Weights of a small GPT-style language model, trained from scratch on English Wikipedia: tied embeddings.
Each number is 500 + 25 x the weight over its row's rms, rounded and kept within 0 to 999. Layers, rows and columns count from 0. Numbers have three digits each. The size before them is the row's rms in percent of the matrix's.

# layer 10 MLP gate, 832x320, rms 0.0931, rows 737-763, columns 0-79
108:503488509531473525445471469538534489509511506503509507471504483498477469501510478530504478534496514479526500498488537465474508493499444519465465501483514489505480473463503502468508514461516488459495480501537499528508506510498484477510520506
102:494511497549481491509527524506474531497519500447447477498540538521511461491476459479487517516525533460419476469531494464497488484513503514510485523511505499521497525530508549492490493545487557529500518520512514489508479470482497465470522467
104:473499490483502492477485493478489502471470515466461517479496500517500500477516524486475523499497520500515504509536563504506457485467549502525488507527461498482531572521499526534522524500496504515459497540489509541519510517530459539559528502
093:547526521509528497483496537503562496507483514478518482540548507506508472484527504520496485534463487525485500502493544508445501529505487532508480483516537487460510511493472517539502554531522466510547502533523496502504497511556515490486478496
103:544521503506496509489483466528506474514475517521528490531493504477540476486540559510500469550516528491510483484506491538506536486526491479501535501479451517515491474495487472484522506495489490498496512520536490466510488447502492481488513472
103:492505543489537485485454510506464476480472488457493480514464519541522503506462475483493486505507503491486498534550496490521456488497497517483471525476513511498518511495478450523522528495494462530520480524492493477540500522501463520491478492
099:470490507499510534506533468476490476482474468491506500503520494497516528525477523473499477466512464488513514486490495483520529516477470466497522530505497515553511511510507448531514479489472511490540493500540519493523528454498506492455497485
102:489497515457515467475506517551474527485538495505506532514503478520516461492456512489503482504480488464505510508471489447503463500486503532492489518527484516476499518496505449524484524467476510445513547549498442510488547509511488510484478488
098:487492495539490488503508487466471484500471527524513540470478519512502508479462514504538527476467540487467508451537473496523504486496451514511503504491473514496495523548493499456543470527499541540493486452480486532538525486505548505464471515
096:471475480522508506491510502506510439471517472494549498520462495462510505481461548520528455510481457519462536516500517461476525506477455485509443503482466463519482522529462481512514521513535472484443491497512524497453497538524475495490534507
102:481464518494523445503469470465475495489523516506491532548522507529503537488504492511496505507566535514554531501516533497541484508466462491488524461475455518455515484507502489481530492473522459458520518529496511466530496545467477492465490494
099:550486491488531490462570508490538521490494459524483522475444444493495461508474499481510494497519453484485489530470521504531500520535516519526486505500499466535496475479462515494501516484482482511495512512526508493476491522515476536503523536
099:510498503512470513530472492492491512520495525474502491509486462514492517497521452502548522475543466483509503501536515517526549516501483497498472480514505540517469517508501484464468479534515486540506506495505497478512535522507477509450514506
098:507471499532504483466495499544498506452472515501484509518507451495495484502485510481512498444460490507534497515476504484520499533480528506558514473477527454504507480478492504479472459511525503493510471507503486489535493468507540482514492477
099:510522485523492478488481501570515499522494510510529538470491516535520460509517448487513527521480489503521468489520519505500464481476511527441507565519488516503493464474494534537513515478506516485499508480493491483495467509495503481536490459
100:486514535516522517492483506512507510481495498487508492494466453513520525527489477525522446481509493480502472506500492489495519494517457510523523519526489499477455489447530516496520515543494477533503483532517481447505436530501503485541477461
105:545503524491522512552510509512504475476492502506549507469486481522486457518500461504482511491528489514487507555513462467507484510529461504568526533525520486518477482473476508533534513537526492513496432519518517499488490487500466500504534464
096:526536506487493499539482472501512513524516499491497545462502520501512517496488543488483514521489560551537515503541510518527492500487501500525516471521539505496469468481503448526479475520470493463503521484475483504477479504442514513495501489
099:513458504507479507540492490482497537498512503515539484466513463487506475473524528533448507473504507517519505486505507500508524494506545566549492510514498513467504532530517501476504534449513512528428475513504488553509535481505510499490507478
097:525495487503538482522522486536481467500508503512530484501513499463527484539464478507484570515481507466486537507526517481541520518568527545497452495464449492465494549506453492495503458503511531512522460488483484498493502519486475486460533512
101:496524521504502494508493488552452487466507485506457511492473468488451498517483517514518516507478511511522503495520524519466479526471485500459557554504537505471475492485471515514510481463538456483491487497514532483523476486496491457468481464
104:482481544497504452447462526519484519539539510487493500477491482513480517533551494481462494537524501528492435517510473513485553475462464493554494472504509526500488498450505502499527526522496514496495510486513518471476475500495508437467497500
099:540521519519524556475531499478470495471518477524503518507509520506480464520491465502524521458520492508503526481497519510526504476472514513544472523555513517492471549539473504472459556503485479537502538451471509475546519523492530483498508519
096:499552548519524539526482538470513526489494522483475501545530473492487509495504560492506503462502563517524451489470495474572465474473486476502496493515445476475493501481496508489532515514484533494522497504485492503543475504503488436493528511
096:474518510513527470484503488511476484500475531488497533519509489456514479483482533490530509473493480535509515505485496531523516506513478486552539437501446489460498482499477538512496482549476449497528508496531492460565461499520501529516523454
092:508489492519515497474502474519534496498485489507514470515467469499530500482517496492486491511463488474506495474474441463477529491500501557522529504504490520499464507505476500445488496509523510502510489454494539475524527477511518504460524489
104:560498453471510472515515521489538522507503497464504534480524532471550505545527507498482488470532485513508419540495524458464486499490532461507484486485530449474543500481536519512481530480512524528489457485498495445511502533528471522506517485
# layer 10 MLP up, 832x320, rms 0.0983, rows 737-763, columns 0-79
112:488528474516518490501520495470547465499489512486514473468464506502472542518478507504537510544493509474518544568467494535500472528483526464479473476498486510512523469509517494471512514498471487517535507485474516482511539475496486497473470518
107:490504498509496516486495482489486503508454515496462517446496477450516521514506503462518481458517439471503517481516510493468505494461535524488525504502493497503451528490467482493526505471544516536481521488526504482504479513489466493483488505
106:457491470493475497465515532500498483496512491515489521477490500438495526481507491499524488497491475503508477502488498529507448518505537470529489511541466472474471531495522543527508566511513520541496502498474485470479567510512557520499512490
099:499503481494517482498506476442508503463492518479507517517510517527520468475555519485495543506513487512510511512469538535457515509460507517566492524517559493509473505484521522524473483516530493521515485520464478491496480519506489528505514471
101:525534522454454464506527461503512453495490510525560470537449486530491528499459529533482477478440504512448537460505520505553491481497509504506491514515490503497460489488520526498515493529473499567504474500471536502500467537475471508506492477
101:525491493534535512499535500454489508517552516487515491500513468529492462527452505464524476464503497480496488540478530489453510482489470455506440476498498502459473474512540496516498478471532497526514531496487476516500447475477494534487517512
096:489438468521477518486542474467491474536514561472517545517524537473533494518527502488522494513486584433485497472509505495486524504500485504511423490510501499493475513491486521537467531486497531481533532461522475521490487498499515532516461525
100:483515474499511504496508492498495524509460487490512523479563499507513491485494515563488505481494518527508482510520526487529498536511526492500506488518493477500490506493553531472526467534507467496476503515507503515460515489521445519518486523
099:537497473479502507506515518491470519517476493533510511501517541485468462469449446490526502523505527495493517524496513519546477575526506499497450435497482522525525462501477486513497480502497497492495479473519492489484524469491528536497526522
089:526499509512468482533463530475550481519490539560464482518511502545516510500463507501517451453478489514507472493491499498483511489489488489491517501494508476522509522512496447550488506494506541479483523536494511435518463499492517506470486512
099:482505511511524481524476458551476484482513471506457519504525508521498522476517543440512515534473504474489515497536479473479506542501504492499468502514482497515518528486494504506501462513529456568535471573491499484513486492480487529477495488
096:494505552512519493496492499521481477504503480531476471487482503517523508463494495535500465487526489517492480521526502479507500524515535477519480492512508513466465477520533493505470510486509514474514492500514498541500461529511478499496479500
093:479485500502471521523513478515521472507537497506518473500516493523492523491484476549504489479490523514513483498443535502504479514525509514482530501513489496476474535528495480450484498488546516493489505514541443555471513514457517485476475465
100:508534485500477502551524516495513489519506484497456508494480500481480491527517494487524447495488516489532494541486508534514512512500529509491509500491476575529457551478524518526511500470490480515513484521511447496527441476504503502484493505
090:437507502540442534520527496445483513462512516487468527480482496530472483495517482524516516506469488476508528510477469504482518509550470486479510461568511508510513521479491499509499478544463510519478490541532491488490520519513514499442528508
105:493461459493497482481435484501492471526460478476520508497479479528520521495512496556504485507493483509475473462489471497485517519453412499481511546452516495459485520478485472509503505529543464446522503503516503448521504531500491471502561476
104:509505494512515531461441495487497483491499528495484521529561502500526502533517489519549479522512537562520503517514518493441491479496531484484462499503480480502447537549563506494494481529511526528508511530508503482481489511453493496504469525
100:494517463525541495448511474512475505509451539506506420487509547502498491521520474478510557502465460424497480503533512474554499492488467453486513532478495482491528528474512492499525505545525530507514500492512459487478489510502491470504489547
104:502495478546487517503507505515477543501463455476477463567551518492484528493495513517479492488513528510476555483510471525520513448522483488529532533497517439515532482521504467528511551491496506517547498483522513510502475503461496506538469512
094:496463532487527414547510530496520497491487529545512487506527498448486481497483540503509473487518489506510520522487482476505499446517504493471526482482506495430491464524485531536514548570504517519540539501515500497488453450488459517478543478
102:479521473530488484503504512437511519507485521459531488470429496526471471512471505518454472461521498485538455532510481467520488491513450470489474479516523444518489485451497489473513496478472527510549523480500521505483498537497494497537517525
099:464469452507516516504518532518506446507512460499509474485487540518494501489528547506520494475462483506552518529542484524483494543451483499506479491501476438512501505495505542509496521522486509513486458474499507526502499435525517511520461460
092:516513528470523479464542489526522527521526496499490510553535466480513475449492515511510470496481472529525540495510488504493529495508470516489486523472454517566498505508514526490499525540456495497479499507459492478492493523491485494496565510
101:490503502455552489500444513505458477465516524482495491500491461499503481516516550468486501511498479495512495496547548538525493480499497561511502458444523526464482492475526490475512489512493500477463522479483503482495446523470519538501497523
094:479477497517473512554516534483457501509468458511524550435470476453498469523515487497526467479521503505550505458488498479522564491483497504468505456498503504523519466511506504524487508463470466509515482460476462511512502496484472482543503507
101:444515456474467511474468512518480507448503551521517490537473492516504469495513500479525517496523481487518499473519494491514532500536487499512496503515504486468531492512511459507468507453486468506505506531471527421538495495468521481538496477
103:540536477493496441482499507519546493481507515449506499503469489532488516475461495527474500507524477504452495502500419514525523477489532488505476532471529531508494487464506503519503486530477499494555489534505451502487497510469539525464494546
# layer 10 MLP down (transposed), 832x320, rms 0.0907, rows 737-763, columns 0-79
107:505477465468431482488518516503482483459476533459516480489486479506457495534509513458499487504434516465495481459506529498478481507542489486459535505523514504503495498469466523519493498457492480491527515555541515489470476490494496494487526485
105:523517498488494524465519487514515516485490492526489507501480538498497517479535522509505487497476528507515469482504501517492486437476492535514519513485519491516477559526546504509473512523506495503556518572503481461512518515503493501482490534
088:490494478458484507491467480526462516500505484496508486522545505473528492498475498496495506445512526507539492465487529512488488498476441531485486514473543516487519523493511475479488521491569500497505543468476517544511597491518513466558532506
105:519485488477495532506519477485476470499469509512495553496489526494486461480492463553485506447509516490519506468495449506483516524486470504493469505539477480482508502480511512477481465476497484522503493503452472512580512502491515519471485498
091:547484498518496499505493540425490503514514515514517518494522523515522468515519517474461489530484375535501488472506474466505455484493501529483460512492490497492494460503479526481498517545536470463521516492484500467484519502476482491504497522
092:522483514498496509488520488588486538546514516486480487492519473470469521492534497490480465531507475470522500498471557533487453504542501504474522491520512520520467498481542519480495532498493470510499475530454500469454493449496456487510493523
097:442529442538512516517499488489536537494470464496495508494515487517503502491459473601473479538549451476483511478455524473482523533501496519501531501499519500491485511482499500495510528506476569503508475488506516517485508503476492489479549523
101:491520502493520498511486533442480509472495485498486531479487537531471494514500508512506477489431486488500555473493499531481500506469476541521491468488500464509491507465496527499457559528513512523537500510511488537529493503468515484506487492
103:518523533482496512468484482498502470444508512476458502484516513501519523536494486513529469434487505464489514509545488488457494485504482506475513514486450556523526450507477485443501533474475550506489503539495461498509534527506524472502510533
090:486512491492551471476498510540503510496529512497524526512493481466509503510487514488450530501494516500505512533510502494536543518523487514478485520517514479497511467522488521498509492501509502459476536499559480515501510492520491506514521509
097:525513493482490509435473448517524525481519439505536501472516492517501488539492490494497517486512498504514495514477481520511509535447450456473541489512538507493478440506502519512475522506549493491500496537486505507530511518466513537486509480
094:446487497488459506558514503607500493541497484451509505459518471523521544491506495523450513518530482474491509510482462495475506509504500522508452520465508501518504508519480481503515497462533513510527487468514482508488506492510521482504463472
096:555461528531514459540491508498484507531503530472537483490525502512477464492526470519487462467506431475506474523536496474495479453502533487459507493530488478484513509492497511461532486518518462506536479525489532472493506500541484487539482484
102:503482515484494531491500507524538493476538463494489498497520477530445547514519519523531550510508528502495526540477487524480464501493493481508508501481476511498449487515492465469504520477483473517552534518469502504531496478513455538477523510
101:570504498502487492467486518590530522497482497503512507490515499509526502503507510468500482554500532539510495471499495458511474471482538481498537485477464516511497451462479528544504487461472547484526484497474450531516482499520470482523480506
103:514497496500516522473514480451467469493468493536510466494483517511478487533504538467467481489488501492553518495472483529528472464469453515483496525501549531448501497506508499503512549462522518513478457470542518486476505549526494498482480533
101:484541487491515479482520552543524506487514501496476447489538541498462483520486519509521439536490500448515440562448490498538479533543525498470523525489473467491519513497528525506492503514514476519470491513516498519495498512532511554531501526
104:510532516526507535467496494502498515496512513503508511444531553471508523485507516503509510533485517517481497432498521526494493532493522450473530508526457484525470517554496483481491490462500512475479517477514503520476494527487478481459488492
102:490476518514515508513533493408522525445507512489507503534491517481499497483497513474488508513524479492489495511495520534516506505463516497477471467511557493465506543467493512507535514533518510445522495504496490492518485475499499508500502503
098:486515495516526527480504497455512468511466440505461491505515510468470510489515504523522506469430449497538500514459496481523508474517501507473508482505490506463492501531446499515535528484531484474501496507496511497473470523493496480520521509
100:501473539485516529455455505593498491502519505518488453511507521504481502517484507554493518503492576491486457501490411501519516482518484509514497522507456506445535530504501482507523466519472517510473520448485535511476522481490499467495534477
099:527500550492518516536512576453541469465464474525491515456550509475474514472502491515492496454461508504450569515496533489508522457475511526507529511499477479505542517509509495527497453459516478509482508506448508435495492525517532553504508514
099:504498494517505465545489504489511503541490532496494481513545545484491470526500544493485479520503479495494506541547459533484482523504531483471550438466519474518482475499488485466514475475507513499495518562522475450499499491474503531504472519
100:473494528496510480489514466489497510518495519525452495476459485488487487494502503531530512491482447456481478491518482543509554486536502481466527472459471515513461530549510503516478505509524461518509462437464501484515508516517546487530552490
098:544535479491480507550490550489490484531534502507484493521519534556485522498534541515490511543509467474462504529516523512495490518482501490517484524519516510503496538518459511471437524478506520476477506500511492534516470478510490466509500514
093:562488511490511525527502484483496517538519523514501516567489491507518527495499488461556508532513489516518473474529485518519519511459550507480505509486477542520521486528505520525451542479481504467464478490496468501497518494510528502487483486
105:484485493477480508472517494460465503487505497483507472480508488502542480524502469479500492460509488535454509509544546524520492477482494516505493518531490498418537479500483500492491470548531521520503517499525490525486503473513548502491500500